{"num_hidden_layers": 8, "head_dim": 64, "norm_eps": 1e-06, "qk_norm": true, "weight_decay": 0.17}
Each number is 128 + 24 x the weight over its row's rms, rounded and kept within 0 to 255. Layers, rows and columns count from 0. Numbers have three digits each. The size before them is the row's rms in percent of the matrix's.

# layer 4 attention output (transposed), 256x512, rms 0.109, rows 240-255, columns 64-95
139:119131145118109105122109152112121134158135135155153150119116114109116118116115112151086187144132
140:156121154103165123117119108131114138121142133149181138135110160157135144153130117104112156196138
133:132116124119109139145102148113147153099119152080150082120157118116143106121121088091154104149170
143:099144073068129146143144155145127106089175099141167108156149099119097155156115112110106092067114
138:134121173102158116112142123095136159114118125153191124125109158147158118152128101165125105087145
136:115164143148101139164163137109130141111129114153115133170131097110150073087139158133183167127089
133:106151142179124148109129177119138121156134128142144141115121112153105099109140106115127133108135
133:103146113178114141091136163139112166092120141127146148093117121108156125148111150126164120172126
137:105140103199182133135119162145111149138151100136095098138115102133137119181098086111137146141099
136:136105119111149124109137142098130109106130085124156111106125128070105128157087097109085083141105
140:143128170115106126087094156138141104091182172101102086137133074128140090165122079107113095105144
136:137113086156151177119094110095156122166123154118125149106089114148139119178116121149114144140110
143:099090101095146149130148130119142139064148160146122142129104102118120115125085105150169145123101
131:181117132100130101115130099166145147117179116127119164099139114163126160138150143114106154181120
139:098145148111144134127099167124100142117139147137173125146143090110153089124112134090143128094123
136:157135146106113133135136123115134128144174094168134100175125151174129123093130137156122110117117
# layer 4 attention value, 256x512, rms 0.104, rows 241-255, columns 64-95
142:137156158149119085141140169079119123129114107121107163151119135118150090119147148125134110127146
136:128112168146093083170118173143125123142127131136084143153136119147153087127142155141144181140101
145:127132162158117127073127111127092152137128141138124132117086152082095131119142136147111130140110
143:124131128186126094206129115146135140105131112138116133081140148088151107149124150118149146132120
142:122149142092101183080113140134123138166076109139086124184122175092103139111148112137134131135165
138:128148112106105139124129131148163105084104119126145127162098152149111148107104128102113128116122
136:129091117123158160125121138094099097114131122143092087187158128165136111147136111131108107131136
143:127140109098114089143142136158137124130127112125150173131133143111183121097155127128146099106140
139:120147128141130108110124076126125124151087177128116104119167142167092146088132114132119125142131
143:126125139155107111106123124124134105164145102113149120112117117198120158136139123144122149135126
143:133119134116116150120129109113179125079157108124129112176084101064129109156135165110148128125100
145:129121167113116098082135131123117092112131132111132126160092166194105092136161117154113121140143
136:138141095133103110179130133180065102170167114105125117116117108124156106120114157106126091128159
142:127105141147127155126119132164086118138182145138115114205110151095087122102087132151167113121145
140:131123147134109117118102130105084158152100129123135127145158138125133141120112104139100140123117
# layer 4 MLP up, 2048x512, rms 0.101, rows 0-189, columns 64-95
087:134144152152129131086157175130162157142157062122140123108202112169143125069111165093146094116157
111:116127145135115108138119135126130138113106160119143114116122102130135124136132125092124137107139
107:158080138160155169104123157143156161113111122119147153133162143155077112112128112128138104124117
095:154126164111142120125175102104140091160135128115140113168118119124114112182152160110124127127125
106:148091128104114121158141163125114117134129090147152116141102112105158115108110159141060117121127
086:123095130157094115132121159151142118117123157097118149132119127136116124076121155100119107093145
103:121082121157114116145126148139152140169157143133116073149086096173148125125102132114126087106162
096:145079135155127088142165119097153119148144137172106108141124152099122086144167133142116112084129
105:133162108128134146120162143080161103103142122126105132124163150135111124140144116107110083122147
106:115150150134098159133138124119134115194137112162146142117083123102116098147117120135135135123123
090:095105135132130108103114123121162136105130127134123120129108114106136149135147083108166137101128
112:104100159138144050180119116110133133141176149100122139176155124099143175133180131130176100094155
071:094110137148152117134149144134103130130121129186136110078147166126119134113141128086100105091122
094:097100142149123118143136139141133103099125137140174142130125146134104095116153140139135130123120
087:129121166151098112137156136116106107123104122157114106092105110130142136083124162140140109075138
104:094129158108148098118127139144129126130084156152143088142135115117139153127151153104167080055151
112:135108127092145150145134107101137135113139117125157138130130149176123089101088133105098131104141
102:117124119150149193116148118090171155115116132085140138153091109122159136115145119132155128143107
104:136146087130147143132164094095182136135138132090129134155115165140130110139081115146119123122113
107:149119099134130128131180093155122097147141155118156134160137060104095108154159144118122134151144
078:118119120128084120135077149102121103126146145145171125110148128112148131127127133119149121153162
098:144113122174126131117140156090158168100137164114095209135134146119085158133137128072090127100157
110:186129116158127093127152133151118094138117078157126129089119122123182088113106122133126121100128
098:158116118119146124093105152167099101135105087157103147121151149144097095133137086154145156094148
100:155138151135132151128142103109137101178104124080156143128162099137140112179096132131161121137115
101:155158071130137135125158177135149109141160164110128089118126105097141113132137141070121139119127
105:134111140129142123134176136161138123124167151102107153130155185152131122115193108155102148127159
110:173126160094088125154166170141118115182124126132110109169112105139109117084112099142133134096113
112:185125137154067178122125128127137141118134118089109147107101128125142093139160156196121138098181
112:101097111109121132117123140115133096094123132124156129129158109105128165143092147148114128095139
093:135138134172118134107162094122091112150134149098193158136092114112099133112135144113182130075128
106:153141159115090125144151083134163156154154142120143123119142123121135157150108151153097122133108
103:159066150089121136120115157141096071177161100117115108160155091143189111126155162103185141125115
101:132151154113135150158110124124101112143175128195107160142128097076106117121096109157099080110098
118:130114098154136081152089110134160123138136131123122105060150149137139125101153108116103127129116
080:137136121142125085106092166141123078107170158137110118125148104150132150121128117149097116115123
109:166117158119127117179119072122096139150090131130140128132110097121146107124173111116136142107106
103:122107108141112109095111156146138124169159125085128114129126083132112143103128144123093131094147
109:149147117129117135148110126132131111097126099150112131149125158118112067103122117118158116095139
092:110152126115116144148133112119103117172134134079121074172150130112098127118106135123162102154095
084:140153159152088156140169101160098136109118090151135118134160100139123128110134155146173125138157
100:158126187117159135096103152132143167141125150121156099122126109121148153158158158108159102139120
097:122129065148107117202126143139156119160156120131101157127143126107157145110127144137149127087129
080:100111138108120123197124141131074141162137105124105071166152135137085114171109133119173142128108
102:129164148160126120138173102147132167127130122101163104111163147167106074151130130145117139142128
102:132176136092141101121153135090092126117099153135103113148157087112139105128124136114133105117140
090:096141171108122126113146109103123118146170127123110115150124110182112137109162155127113093150110
108:158109134119117150128150109172143072116130086179095132097110108108129124136128184157126145141138
085:138121147126091179147145118097116109104095107128150087171135136117119130165104125123128126114123
103:117126164116104177108119141169054131138126150168112119100090130153076141136160126094164111094093
097:160106104106128137138173103160173076164134128161148122105105119121122123122171131097167135111164
113:141144126162138093148152120143169112173184134121126121144086130095123083122094144116128125151071
095:133166103096093132118157106161136138092149130149159174129074130130155084118102079128108109124148
113:111099127102102161122091133181167072128118118123153122124126144129111122140147129112115115123161
112:096106144131101096110126117108135151094132097132163134127126169137098126139164094070165134109084
114:138115166149174139136164121138116113092125130075201153169146102116135112126119127060173147101111
112:152084106148128106158166130120195146180164133138111138141134159155136143159143095127148109121149
096:158189088109151109162101111081135153125068149114113128170093191117159141177114141142154131138114
094:136117160086121117169120114098163129134122131127125121123123105134126132090147145142092117117091
110:136118141134109149143155171133152103174136185120127127156162146131113125124146148130110132116164
095:159155147132125127103125117147094072130140151117132149117115137134104133152151152063181142107143
104:122168145178141120120142128117203152112116143134098145169133085135133127082156127115132127137104
106:134097176132104149155150147169121150095162127156120141123142102146138140152139139114152129139075
094:119116088112152157144084116096152087161115113145094129156125046117122112148154123136104122112135
096:138140095119129100115140126154130126144144155133121138134151105136108146148119165119113154081127
106:113134155149124110129108169148137104152100150143085119118133136161152160107134100147140149095150
109:190133157178117109146090137099130145106136111107134155151148129078151140137095085149119117106132
083:150078104131147102153155098099132130138130156141118148073103143150135107138140134123076110121148
105:113098109121104109126117122143152130166097109111163150166104142132078105082100088161107100126136
101:128122145103139113159158111111138124107125147134111110152109112124168143161089133117121094144103
095:105135133155167121157146136117120091105112137122107096093131131144122139105109159140144135135128
107:149118133128133150140128151127109102113149095137078154089167080119178123142117159137165136099118
089:154132125174100137113109107080091137086113124172100054118110123113099128081126153142150097147168
084:154114119138142116093092138083135150145126128122104108122110103121120143151124075122144095157149
110:142159118153090153132147135114126137112135126136152137132088108146078132114142156138133129110122
094:190124135149123153179150115117155175145094137126124145132154103153103162093098147133131154095096
102:140125128112118144095158109120169109126100090119120131117127124102104154125147159158091127127126
089:119085157184142092143089138089161112111099121127137148127132155111097114134112131135088099106128
107:132114122127146140136152138106143157140167112177119174125147112133140141120142111081128101140126
101:101138126140134186150150117097109131147149141110118189163148149126140166112129163184162110089121
107:136130129108140159126101128136108124136097149106135112140135163155086110122074142143119107122136
105:156091042151116123150143134149136132119126158130164162132127118169111119128129132148110143116159
100:183144163121090121142118170108125109130117129154111114125141120090131123131140123139101146113155
077:148138125165111151145126124134117156130105161155052129131125122146146125104183155090109112124144
093:151124081124134150086146091099113145112145128093117121140126122128098173146162069140128109135186
088:092128161128131121156101083117133145139139128129114165123108165140094098145088095150123105102096
087:176145170061120117110139139134131138133164175097140167140117109116121115073128113145164100095103
094:118133169128143150104168104117157152127144145150097145141116149138187118089133117110103119080120
098:171123143117135101137106135123183125099165127140152128128119106138155113104141129137091109119072
102:137129117112107124135150161166105138127123154117096177162121116124099116131143106130130139172109
093:127070122100125127129152146138130175128178157131140114128172148160141169125111128167120180128141
097:161141102110145157145153141111154127160130144143133135122139143114128108111133103068114138133170
108:168155121167144111112147154076104173141125138133100123142155155103113081145108128086152102121138
107:130116147127083116102157165104166140078139095085110121075151134113128108110138130096119154143099
101:132142124138128119097161093152126116117115141129150170163117114162139129125106112150182105092087
075:089114134128136154100125150119163144116166171122114134137123150151142133133123075121155107131100
094:121113088151148094111115152120164115134159169134158132126124153178107118075152177151158136100094
091:114112123116115173103121108118159158185092148127116139152179164177088159141116148114126151095102
098:141115113105104073150127090132143117107100153138100155159154119138120141147173130139140117141096
103:124127134104141111102123153128140116108143139130113102135146143161094096089133131127139130120140
111:141130145134090086129168136083163119149120149191130140134150149153123152124128153164133162106120
116:161099112141126139128128122122148137144160149156121158129146132132104118140139066100127151072149
096:132148136129094169148144114137150090063137132075110108152114160151099143150161156136142102131102
113:111135133117121158123157146161191113076143094129142101130132158135130137129158155093136100118115
110:131110128148089145132119105115118150131133134094162115081119114125076128102120144125131119116138
099:122150105108086118118165155125156150135110121150116132123167160149137131097098147114173138093122
090:149135110128123093102132128113103157188143125176146131146172129167123119107110144120108151127105
106:160133102091113137106164131117172111126161142137117136154129142149109138105105094078115107140125
096:150111090121097055133139110124106124150144136106127164112111119116076151120134148144137132105126
107:113106093139154108166131106107071089127182118111121133100100064097174149128132096156121111152109
109:163174139115116107168142156154182147119095140093139063133117144147115128129106130112121150121146
090:155095102127142151152149111181149075141125126114105171117076095156135133113135137114137118114102
097:100150092145125086148128106080136073147206110131130103135127080123119164133191138099128119124157
088:119120129131081112132128124115108100081139160165219114162109144123165116136139124120186102120152
111:151110153127141149089114118099144131130165137099129137126162104173094130101109130086120092094152
104:162113137125140098169159163123155089098181136109129087152132176098122140140148149133123133107120
104:117115131130138105125173175131148140169141119128106153105108073099126158109127121097142090135082
088:153142147138074127113136127124144135136107132133119167111096138106117148085112125105098117140158
092:131118113113151153130140115152145124132121148142130149130060114098121100127167134130120131159170
106:141112118152100152123145105142138118094163130126136152076150128131134103153142126155137147100099
103:149092103152117141101173124146132122150169123165127141128115134144090143098121122161113102123147
107:177138138160162133080142106129117124100128157139110084127147157118140107117127124143127180114160
105:143115129087097086106126124128149104114123151121096129125083101122113136136125141187129145131080
107:130130077129133084136099140128132085112164126108126169128163141174072125155168115142144086103110
102:153133129118117163132131131108081159152160160116156148112118135156055153133133100132098096126124
101:146140130167080123113178151107118099100146183125158147136134087111143109143146112140151124159168
075:108138146144089168130127083110095129152124124110090103158186108107116137120159121135079080104121
097:122135117138126107145128128157130143100154083106093182155112090140110101146121151113135118162143
112:120165139109119176102101138203135147125126144122147120158118124105162110180051142124126116129096
090:119132097161133126148145138160174108161141126101134125131122147104119186088131153145171091127118
105:132056147141099098138125140114133104130107133098161157129129151145113122117110140188136137105157
101:104128100160132118116136102086112138155159121136133119147125112089109130114129123129149134117108
093:140116189150129113126114160128129090134086135123130116158095132139094123108093157155158117131138
097:154123156143150115162171122111133119106109094136111161131117109118139162161080116151144153159102
109:176116083127119080097170157133090082160097160129090169093130124133077127161125139069109123097117
098:110121160140098104150133147139132091107083112133124136179078087127205152064101104083093124134158
107:138146150170127138147137129143148111102140129111101115113153172117167095178126121139128127097197
098:134136094127148135112134071114147149137143133157127116139135113111127113170123190109121106105106
109:117176128090127095145110156092129131132142122178179133137146102133111143096139132120136067122106
099:143102142104106148132153093109145091141125177118133119108139139126090127118106140075120097144136
080:139101136109125146133129100125170125143118133114114135155141108117168123121110143151140131118171
106:117091151109112117090150131128105075095158146110136116156156107144108131112115141117126101091112
107:142125119127097104092159131169166051102105136137102148121158142062113073124153100088141131096151
113:167135139131097112133155129120102135145158111133124133160104129137136157149073155124092099114134
098:095147125141117123129106115158135137144104079150122107163161143097147093175091078141115147161104
115:085136119119152119128112128122128126107105116154108121113124151107130111104134118140107074143170
108:141051102082087108111109145168145098115124129169163147131144143131144142139100128121136094139139
108:120116183166122123119140137147119106108110113143150175115169148143137141120145168179136134093109
105:124131115116139129089109147167122152082129120109152124124121175146132055099151119130102122126143
096:141086110146097101142152099112143124108104124144150090143087111140118086085152124112137135153125
107:146106092095155130105129115157127117154196131109087111121161100108123119154128123105101108147131
116:159152144155107118113130147105146143064170144124105163116145089115107082116160219144138082124143
108:144157132134130061120139125142135114112110106112103097084141160113102154143153127167143089077131
101:137142120123138119146115117155139138140168100115140110126101128081110101116133150154122151127152
111:128136111083118096119147131108160108121153118173101142110156117108136127111132104096146110096118
105:112136121119163144123130135107154156153104117133137161109083156103160170146159114121155144103129
089:072154135145176105092125152176103123170114134119154121088135112159119106123131176181093106136116
106:165064123121132173165160172112142124129123170142110139126093143133075117146137104106161118118122
103:155097095134154101124158151147153121174098158093120162128109144146138114121135150131151139111073
097:081120096100162125135135156093158109094142117124140129153157149089111147121147127081196121115153
092:150143152112122127145122134171118135132096120137098076175148118163184160140121110150132184120147
108:118124136126113115127132160141118144077136156101122115132127131129103132131113136153156097126119
111:104116108155122118163136164184128153121093101092146109076101105118075109152173133140170122118138
093:155144106120074113137130141140133111137165152202124154118154135142146093116086129121114106137163
112:142099146159160139150141111064173104136155158101134117172160122121048115129118110131139110096111
097:129111116095131087123164097124145115173140134125082211120185098127109180110155153101124102113111
110:153162127135121160057153150134097098096155136111102154123132102100145085110136116130109139133114
105:132113149130114160087156132111148106167123105118073201171141123092155108133106160124146116155103
106:151098102105112130116138109176136128182166166168128141149135127099112139112117096125126137116184
091:121137120173122082125156125136161129120147148139134114124134120108119125142126137118191087108171
101:137124149121101105113138120125084097112169147117093162110158131123103139152148111128071131127076
098:152161130133139110109096164136136115090100155162138128129133168084087099111107164108167103151096
107:132101127143157133133138136126111138152158141134140052138160094140147144120113123150152118103134
094:164108139128142141131085119116114116136113168113124155151123107097143125126124136136140120118126
099:151108084126122093133145117120093125150126104130187132138156090107117113169142136084134158101143
091:126138146114125098181145150112105160162139109100138095131119070123130128155104150128120079130107
104:109156132120109120146100127074122140109130100186144139138092111137121095141121146123161089120148
092:153159137142114108120155160143121121152117131113126101115162112170148152152102123126141109146105
098:155119157154115149099162110185123125084125098116125160122123125117172102159089129088146126127162
106:166142129150133141157192150108093102133159121145144133136104138111082155153166162148191109124149
088:176148138131089145118155160164129102099111105106120134143140129150146145106170140103140102136104
082:146146171119084130152107089114141155125133151168139132131157110217110103132162115138195096089107
095:156137137122112121106150146073119126147133177134187137100116110112110118090126089172114093106156
116:118131117135117123108126141114063097128103143124141076144168092114122112139144166150140122083125
097:109134140103171100106118167135107131130106141123143138140139079142118128156103178120135125093096
095:178162146164116128144143146147156109116100114125138168104095107146094146122153117143128116116095
092:135136139119147145149170120123138089120121138141144142096105098147125145098130107116165168165140
077:128100138144157114155135123133161145174097125167117096134131132097121142102114142089178097135144
092:163113134155132131127124155169140166094137140119154120141143143134148140129109160119092130124121
106:170109143141106091146137118139073095140101172109094147175121117111150139133097105162129153149119
# layer 4 MLP down (transposed), 2048x512, rms 0.0912, rows 0-189, columns 64-95
082:090115085131128127135092126095166129094155131118108144107120108164173107151162160113117196132091
105:100141114125145141096128122140133135131113125074112132094136122165120115144082110133153142145087
103:116099160148153112114103136144164120150157108084144094113123113141104156159114149125137097114097
094:073140090146101133124093149109171090122105151152117173095120106153155150151155151166117127150125
101:114082099139098123092125144145114103121124125111146142106139139138183125103137157137084146105146
087:080095132156139172117127106107139167112121134135100100106156115129120149138108159129073125160122
103:084141115116134125113136134126143161111140121126134087139147133141133129086116125157142139110118
105:137146108129134115093079116141107106113127126160124130159094141101094115135110134104119104091104
103:118114102118106108093136139085112087132142103124104106128127085097127076172123100140108097146111
105:120114106152140167115143089120074175107105128095098116128116129109138106154131093105137137146161
089:132109118121106139116144116141128117162136142119180152153132133131129098108112143174142143188123
109:105099127107127121101152094142149113149107126120105163146108107081135141130117107123136127100092
088:086124165120135166110145150150110127166115137090123138088128139087102113147111159149126124130135
092:096128127141135114088137112118111165096086092141167126110103133140166125164122139150117123131117
089:085087125101120131110148115168141119097139126150123115132097140093167116160110131103076117160098
102:146146175187162083170124123156144105108099171122117083096131143148111138129135104135158119133121
102:097135108103092169105149121162099165179141133080110097107123146129120118101137187162104135142116
103:087179141128136122138110100126125113135129116142119105121122122153160129170112125085099140097133
101:149173139101121102106121067135134109130147118103111126135126136092107109140105124141166147136127
101:160125076143154137121119151118156111083103154165131134133145091082122099140137156093085110135081
090:118129221117112126143095131140132127124134156130117152116088146125095119122117126157112151136138
104:109112155111149107138177119167101109088125143134160175128100113154148134114124113124162120109112
106:117111084101105098128086103101117102073136132165088154171151117108110143162151099141095137112131
100:112130107149103136086124138117133146137119087105108143152168149166122127082108099114141149157149
089:067155117110134132120149082119110115143125148104120127104154087105131082133175099154139176145127
099:138150094128172156106102103137085131122143128097135096137131146143149124106126129110138080111166
101:093138134132194137160135114147189107149111154140127083138147148112125163143112128132146107097135
109:128100113092121073078103059114148110129152150161122126125096132117180126122083093132120112111092
106:084091118100108136180094158192056081160129124100115093119126106123118150123114113090101185115108
111:111126115106190170128119139124148151134087151116093187148156137130144145114112128135123181114196
095:103122127158100131110120106193114137136135148086147093115109152136142174180148123114150119154134
104:093146144069101165109126100142124139123137169156159157089114117126099123132119191094132102150126
103:085129092121126168114175148096099115140118132134150121118179140136163065104119099096172132098100
096:127146116165120135111140129133101134113137088122160143127143111076070155114110112150119130156108
108:142138095117118135160117154142110099108126133115115161087210158093145107145117111080151098135143
092:121122131156150098126110124113156132111090137112134122130143098139122112112104145125164131137081
105:108099155146128116133128100153136140113125104122150128160131105128133172102161148098071080138162
095:138108093132139072114123102094111112097100125134129106125147130101152124126160100143126154141139
098:117125119136156143155130096123131131130134146108139122128070170134076122120143120081174158121088
100:095145131123127099101126079133127097156142120138123119141077119085145147144146131154077132138097
087:133094107138171140155142112109126129181098118137162129092107133137154112153132123145146130153137
098:092124158190114120086148175140151096126135113160084098113153115079138140116119153129116129151155
100:105107105134155145135134091097109123148138100136150143135208154200147183126141120127154130106150
086:113116106147103096111134106156149072172145109110109112107071104139155153146162131134147111135103
102:134138107099120135124181125145149170110131132137160167115116127147085121142103126126097127162138
104:057148084081149089141117093152101123127100117097116135162150125092165114125152105142139131143155
099:052083109164151119130151097156113119105127149125111136150126119161166101155149133137141151084103
104:113083141133155102100135124135155104101098101158094158109121119139105157131112178110118103138112
093:085139119144095171121093039130147124135093144147104081103106093121112133120125104114163132085118
103:094143153105106109151128139151112119117159138108103137145093148108113150123147139103174153143118
097:121163091061118139117090129142139134157135127118117109085101133136162144117130163122117107101115
108:116138143119120161129120143138112103106119113138147134121121136168167100120144134118112172120148
094:131123109152141102083110137147152149134093152130145089116148130152152128162133143123123165118105
102:082115109115100144142108152142139078125098133098143182154120139054089136097151122134116127172114
113:128129118135124118122079161109107115166093146114125146115140189122162155136133111116121138114123
105:159175151144169167163095151113095092131115130161154161091167103097137150134097131126142104153127
110:109125093146128087110176096132127134173169094106120137102173169100136157138122118146146109125088
100:105151117158142168112138119100119130130179132118076128135082153084127146115119132106112111088166
093:136086168174121106156133083098094120139119160099151177127132128117148121112088137109125115145136
110:147092141137115147145123140123104151105092148105153126151163137156140178098104106139135151083105
105:126129072134122125126080137118075153105145131141130113152127152135084068156149144106129208123122
099:064166076142129096105149117122155154143110139175115120139140062173093147165131098194126130147105
105:139098126142133139144109105148122107106080121140140140119139092094143155161129123140135072102142
097:108111110125139130158125162082152089134138101140118117122157108131120139169143143087129114126124
098:114129076102132153117104097131150144105174139122129123115155106122132157075099134090071115137102
101:115162138130092083108134113168163136169108135098111141074098107094136088141111125116168150124141
105:111127167162156127114078152138135150125139144143117097144134149134143120131125143183141145140136
082:111140154095099120125132130118140154131178107108135107120113135105126093146152134185141118128132
103:108136141076088095136168064109120129148100137072117174146144137131132122127154130132102097141115
101:120118141129121115144116104107115165065141148133145095194126133136109096168110160116114056126143
094:120111159116134107132120126146126123122103157121139120126114137135099102096149165110094105138138
105:101135101098110145114151092155095150131101064126088124115139132114151144104135144144092121146114
087:088119119152090127117097130151135130163120079151134131135116089103064106129076129113128149142156
093:132139108119150123122151128152121115160096201157153152152112112115139112105116137100128136149081
107:124140092124089172154138169118110130089145127127131117112116130142080109127130134133166154108091
083:088081098136144083123135119104086132132141148116167114081141113163156098140135150091116109137175
102:137149118123154129110134156084102093111104150111100134100185115104168152157123169124141109104084
094:082120147168117145122108146098188105112101138122121087114163149117108155154105085111117143126140
108:080130121178150137110129077108116130116127102139144146152085102114117140104128147111126136123159
096:123120136084162112130148134129151117147135130118152148145128172156177160119125139126148120105088
110:084144188111123141159133147154119150106124136166129107118145153127131151169114088120135143118072
108:097136096127120125141138104111116132115083151140117132134112144140132155167157147156101143136105
100:114128132117112166120114140125161127139149134128116107165158112179110152143122145128147130123105
092:094150158116121089103111150131101153126138103123118152130135175137105131130100133170109164161121
095:106136124117108109136142151139127115160068132136132138134130101156113156098114117166118154140122
090:107141098135171121125114146137103108127115129130095151143128173168184125124158133092162109104148
086:120097175077194129170091111163131135140132133126152125123111142104132125154082096135155137129140
097:121154090105115147103147113155094118123138113151139085127094147119110157114126122116139131122141
099:151111119111168164101114127167125141129155071086101142129112120158116082126133165134114156119131
107:146125151167128111122098119134117130142107178154130114136103148138113135114159104141123153136132
096:124149171138168142165112141150075132145131127091120086116145173140103142115125132190125105141145
094:117106163097135141152108132088107137094149131191143129132107159146109152115105106136127106108129
098:128149120107131145092084118136194147101145127140155101138122121134133137170152103111158159116122
104:150138176172161129136116147113157089149137132125098082121124138109108129102143109129128095157108
095:056097154163113084105154154146126117191136151092146175098123147142109136140122170170041122129152
090:131171141091116143126139095142146124119123121078131122132129127144158117137087112157104144125130
099:124108120115147128143112165140135103104108148152129163101166153125144162129181138118106109150151
096:084123134166126126159124203160165108126124124125184110106127096121109134148114115108126114127122
096:134145114118110110156161112156130102142077138105141141103120110101087081158118126106102138117134
105:120125114128144118123093139101165108132126089144132164149135140145138102146098133158117136128181
109:123135131117122130117150145126125125175112120076157116151153105156127139121097113158182108137116
109:137140147123177117104124115129150113124089143092123106132152135131109122134103142127118116152141
096:146080091095056170092148130120125136100147154037166114115115139110160122130128140123118150124109
112:104098131125153157113138109171142096166111093143107121129162161146169119123092137151129135124143
107:133120118119142144106111127103143154134113147147157152143110103085132131145153129142150104093147
101:140152124095132112107143120114121155167122157142138139130127153108153121095148168127097181115146
090:097130136177174134136125115125095120133106112125143163151198128195105140119144114132104104183157
101:108099142138132148138115147093187165098150147139163114106124161112163160086148137092136116158143
095:116092116146074117140129124072101129129108116114138116092124104162096118076129119116129153128099
104:079184135125111173095100114128131126084131114110103132153132123137143152137111136131148137107113
107:150162134135144141142125143129116133148110112122111094103111112146113136156144116150105108159127
084:138132113105128156137087141112087135113115125139126108134066125145085141151120126141115135135094
094:111129099133154131097116135132126107126119118152129109124147160124130146145137123127160118130104
092:136125145128136113128142143106172145126131122154107102130077134189130116145129156111076177134162
108:145164140158108103140147097096142126125152140098181090129136122150105101121133141125121132096121
102:170153126175149113120123169154118117155180122135102115132140108109115127135109114112146128119092
095:113146137169106086107143177171102127128113162145099133104142140151128160186139141156155117144123
093:116110122107174145118090113109177092145142124114131138106181167119160141144158099159141143153166
103:095167114128101145130080149138149116119185144132115124136101097140133083127124145135125118120108
100:147100107146125114146154168141142122135132197097180136105120129126119156134160127102121159106098
096:107117153119116120128125129160115096144132096127123104099126127105127119134095159091097117089174
102:102113116127122146156108147136110116137131162184151106135084134116130108106129129160120129135116
110:139133089107112102129116111118119132146132161102121142134122139122113082129097117148145109100114
102:113135086094132133139127125120138166112147133097097122114106096152121127119120127164119111177078
107:065134139104116116122119131162095157138137125148133080098141158124095146118121087127145092119174
099:123149111163136135143084110143124135144131121106138152116112152130142087118114167125122152159125
089:097148115129108129106130171175142094115119154103073117139139147104134121125118077152087103108134
097:101151148152127103125132111182151162134118125135086095137126110115160141149157195146113131113136
112:129139183138110132170099114162091129121166119130149147113128145135134084134118086142125125103091
090:064077134123078133155106129122107151127103134127166114121123163109132134145094147152135113113117
103:074080121148161136158108103126115170117142131140109136151132111127156140143093110139108167085123
099:087103107154141100198137091140104136122095128137095148086148105117105109117150143153139176095124
091:139128104146154173172163190128126086156154090127097140122115099169170125118113114155107132088152
100:133093095126118132164147140148162090114116144107117133120114157139115167124118138153061127167163
107:107101113135141082120126137145163147106101132113089154149139144120098129119132137079103129088114
102:138122180134125157090108102135151161081138074120145091138132105130138125123133125080165177130096
103:168177140146125098116090135123166141154120128100127172115125117130151135131114112148123110145126
110:117148137160144114130115116121162105116172169158141116153118134130179138142122107114101114070117
105:139161104143118105119158116133089117152110168131148127113154130082149144130092111115119133161105
102:126115138107149127128140149142150121108131155158094127146108125100120160124107161126134125134108
094:112126119145173145149115146147158104134135134125139170130076144149079149117155099103128128136107
105:107128139121120100125130128102143119124140132140136110118136147138096146144101126149109167098133
108:107077149157112128120115100089136096128070109123117125110134136095109107098171157116098137125106
109:128101095150091141142147137166118117131187155119116157114132155192124126177116174133068102125125
096:107135114132131107111114136148121130184119089122146147164140142117095118124110131095124182128151
108:110124107121145103140129107139120099115146143117158132156106139105107093138134133098107141145128
103:096098107127108140138104104152144127137093094166124138136098103106130169170116130133132142087166
107:121108131119107119129142172119137109135119105121166160147119134120130137109143113137085131104125
105:118126111129169104110125083142159158117143139098125132173118144117153104180171103139156090114168
095:142134132087143152101101155123096189101089118135144102152081085139125142138114106103118142141134
105:174154118167120086102099123097152125123161160139120109113102104124130126138074112116161129143116
110:161136141114161080094138153102139151172112164140137101105142131125123120141113130141107137148135
102:121122158141135086128121096136090128131106096141142137141111125114092121125142088133152145114097
101:139147130146129183137069137106106116163145160128127074097112106069120149129104141160140148142137
105:086073126107128138137151127137151132123101172121108153088171127102118120100079136135145119150140
102:112116144154140162136150157128119130101097122122091100127115181069117157106145116118106112135129
090:140080151150084104153100116124172138110160133104112104137143118162192117168186117119136122093093
102:091117167132163148137168130154138096128141122119096118169095139129147132104119123178134117113105
096:122109122120120093133104127123172172137104186097119148133156102121111139083115149156141132163151
098:130130105108124115120117153127140140126124139121133113113095158115149125134152133117147129117084
094:091143133118093132108054103150117176110139115130102101148122087111134124112162084154127137110122
106:088127162102156110083125128120142146129130132113126152142163161162121131171149130099197144126123
105:148117151125101156123115163162131142163140135097146134142101179079158098145132117135117060120147
093:082122130134079119142130113125064131140196143110136149109115145156116109110092132136138143124116
105:127155115098137087164140146139152140157141112131125102154118115173118144178111114162132187128143
100:075137127097120116150144106107149120147085077117080123123109121098127128146144133140106111152135
105:152154083121154158117153162108103124123107122102158129146150101114137135088135152152146112108146
097:091105159144119123117142126089112121171086143128130116099152106146145120155117163091140111103151
103:119138182121109120155104111147099175113138130131134125146121112150122133118186133159090155141135
089:118134118108100125104096160156099111108113144153158121152134102108126150143126129132109137173136
103:121133144115132128114096098163140136099131130153141164135111120139083105114169126075129105143145
106:111179122121170115119108129146122101152119128149111143071131131107131113091134117093148137122119
101:103120112138104130103141094136150147097146184100124143141157131078127095192155139112119162151100
098:125112133137105124123111120144114170097085133103070096145127147128163049181176117167097118127078
102:085138122149115134094080144144125124103112132129105123133133132118129119112151140109109104135146
094:100127139147118144124104112130126098121160152149104118137086073084137169129149118129119120128086
106:129113151106161081084146152129141098112106084112140151167149151125117122115110089121141133109133
095:088118110131156146119114098121114126153121119158130046118132145133137141151109157074149102110141
098:125127120133152103102099053144112158075120118129131087146139116138111140154097114151125103134167
106:133154135137098151151127152130082136171152137134176131104129117096086180156144150151146196174136
096:111096133135115165134114129121096099131094125087181129138139141137113098094168151136121108134108
092:115123175149125109026143132146148106129116127096146084130121124181138140123147104100118170133153
101:098111108165143158114076119094140131120105148105159130114132127094137148088137106140167134147154
110:129149175093087100166107148122114127077137153082072130157154130135121153129115166146104132104147
103:113141156147093139118106158166093119135106139095124128166066116134135156109139100178096103132152
090:111180087171114153116144133168158093106107140142122139102103151128133180127188116178139157161121
094:102123135109090157107100107174136114080176157144131129125093138106132110133158155160160121155113
089:123141101063115129153151169123128154168087161165100123104107124117097091125102113123129123122097
090:075125097120182138124132107086144146171087154108130165114124105144126141128167132130151169109107
102:045112109127140145173129110131121092165103093160145141121105126113157116128137118101120107139103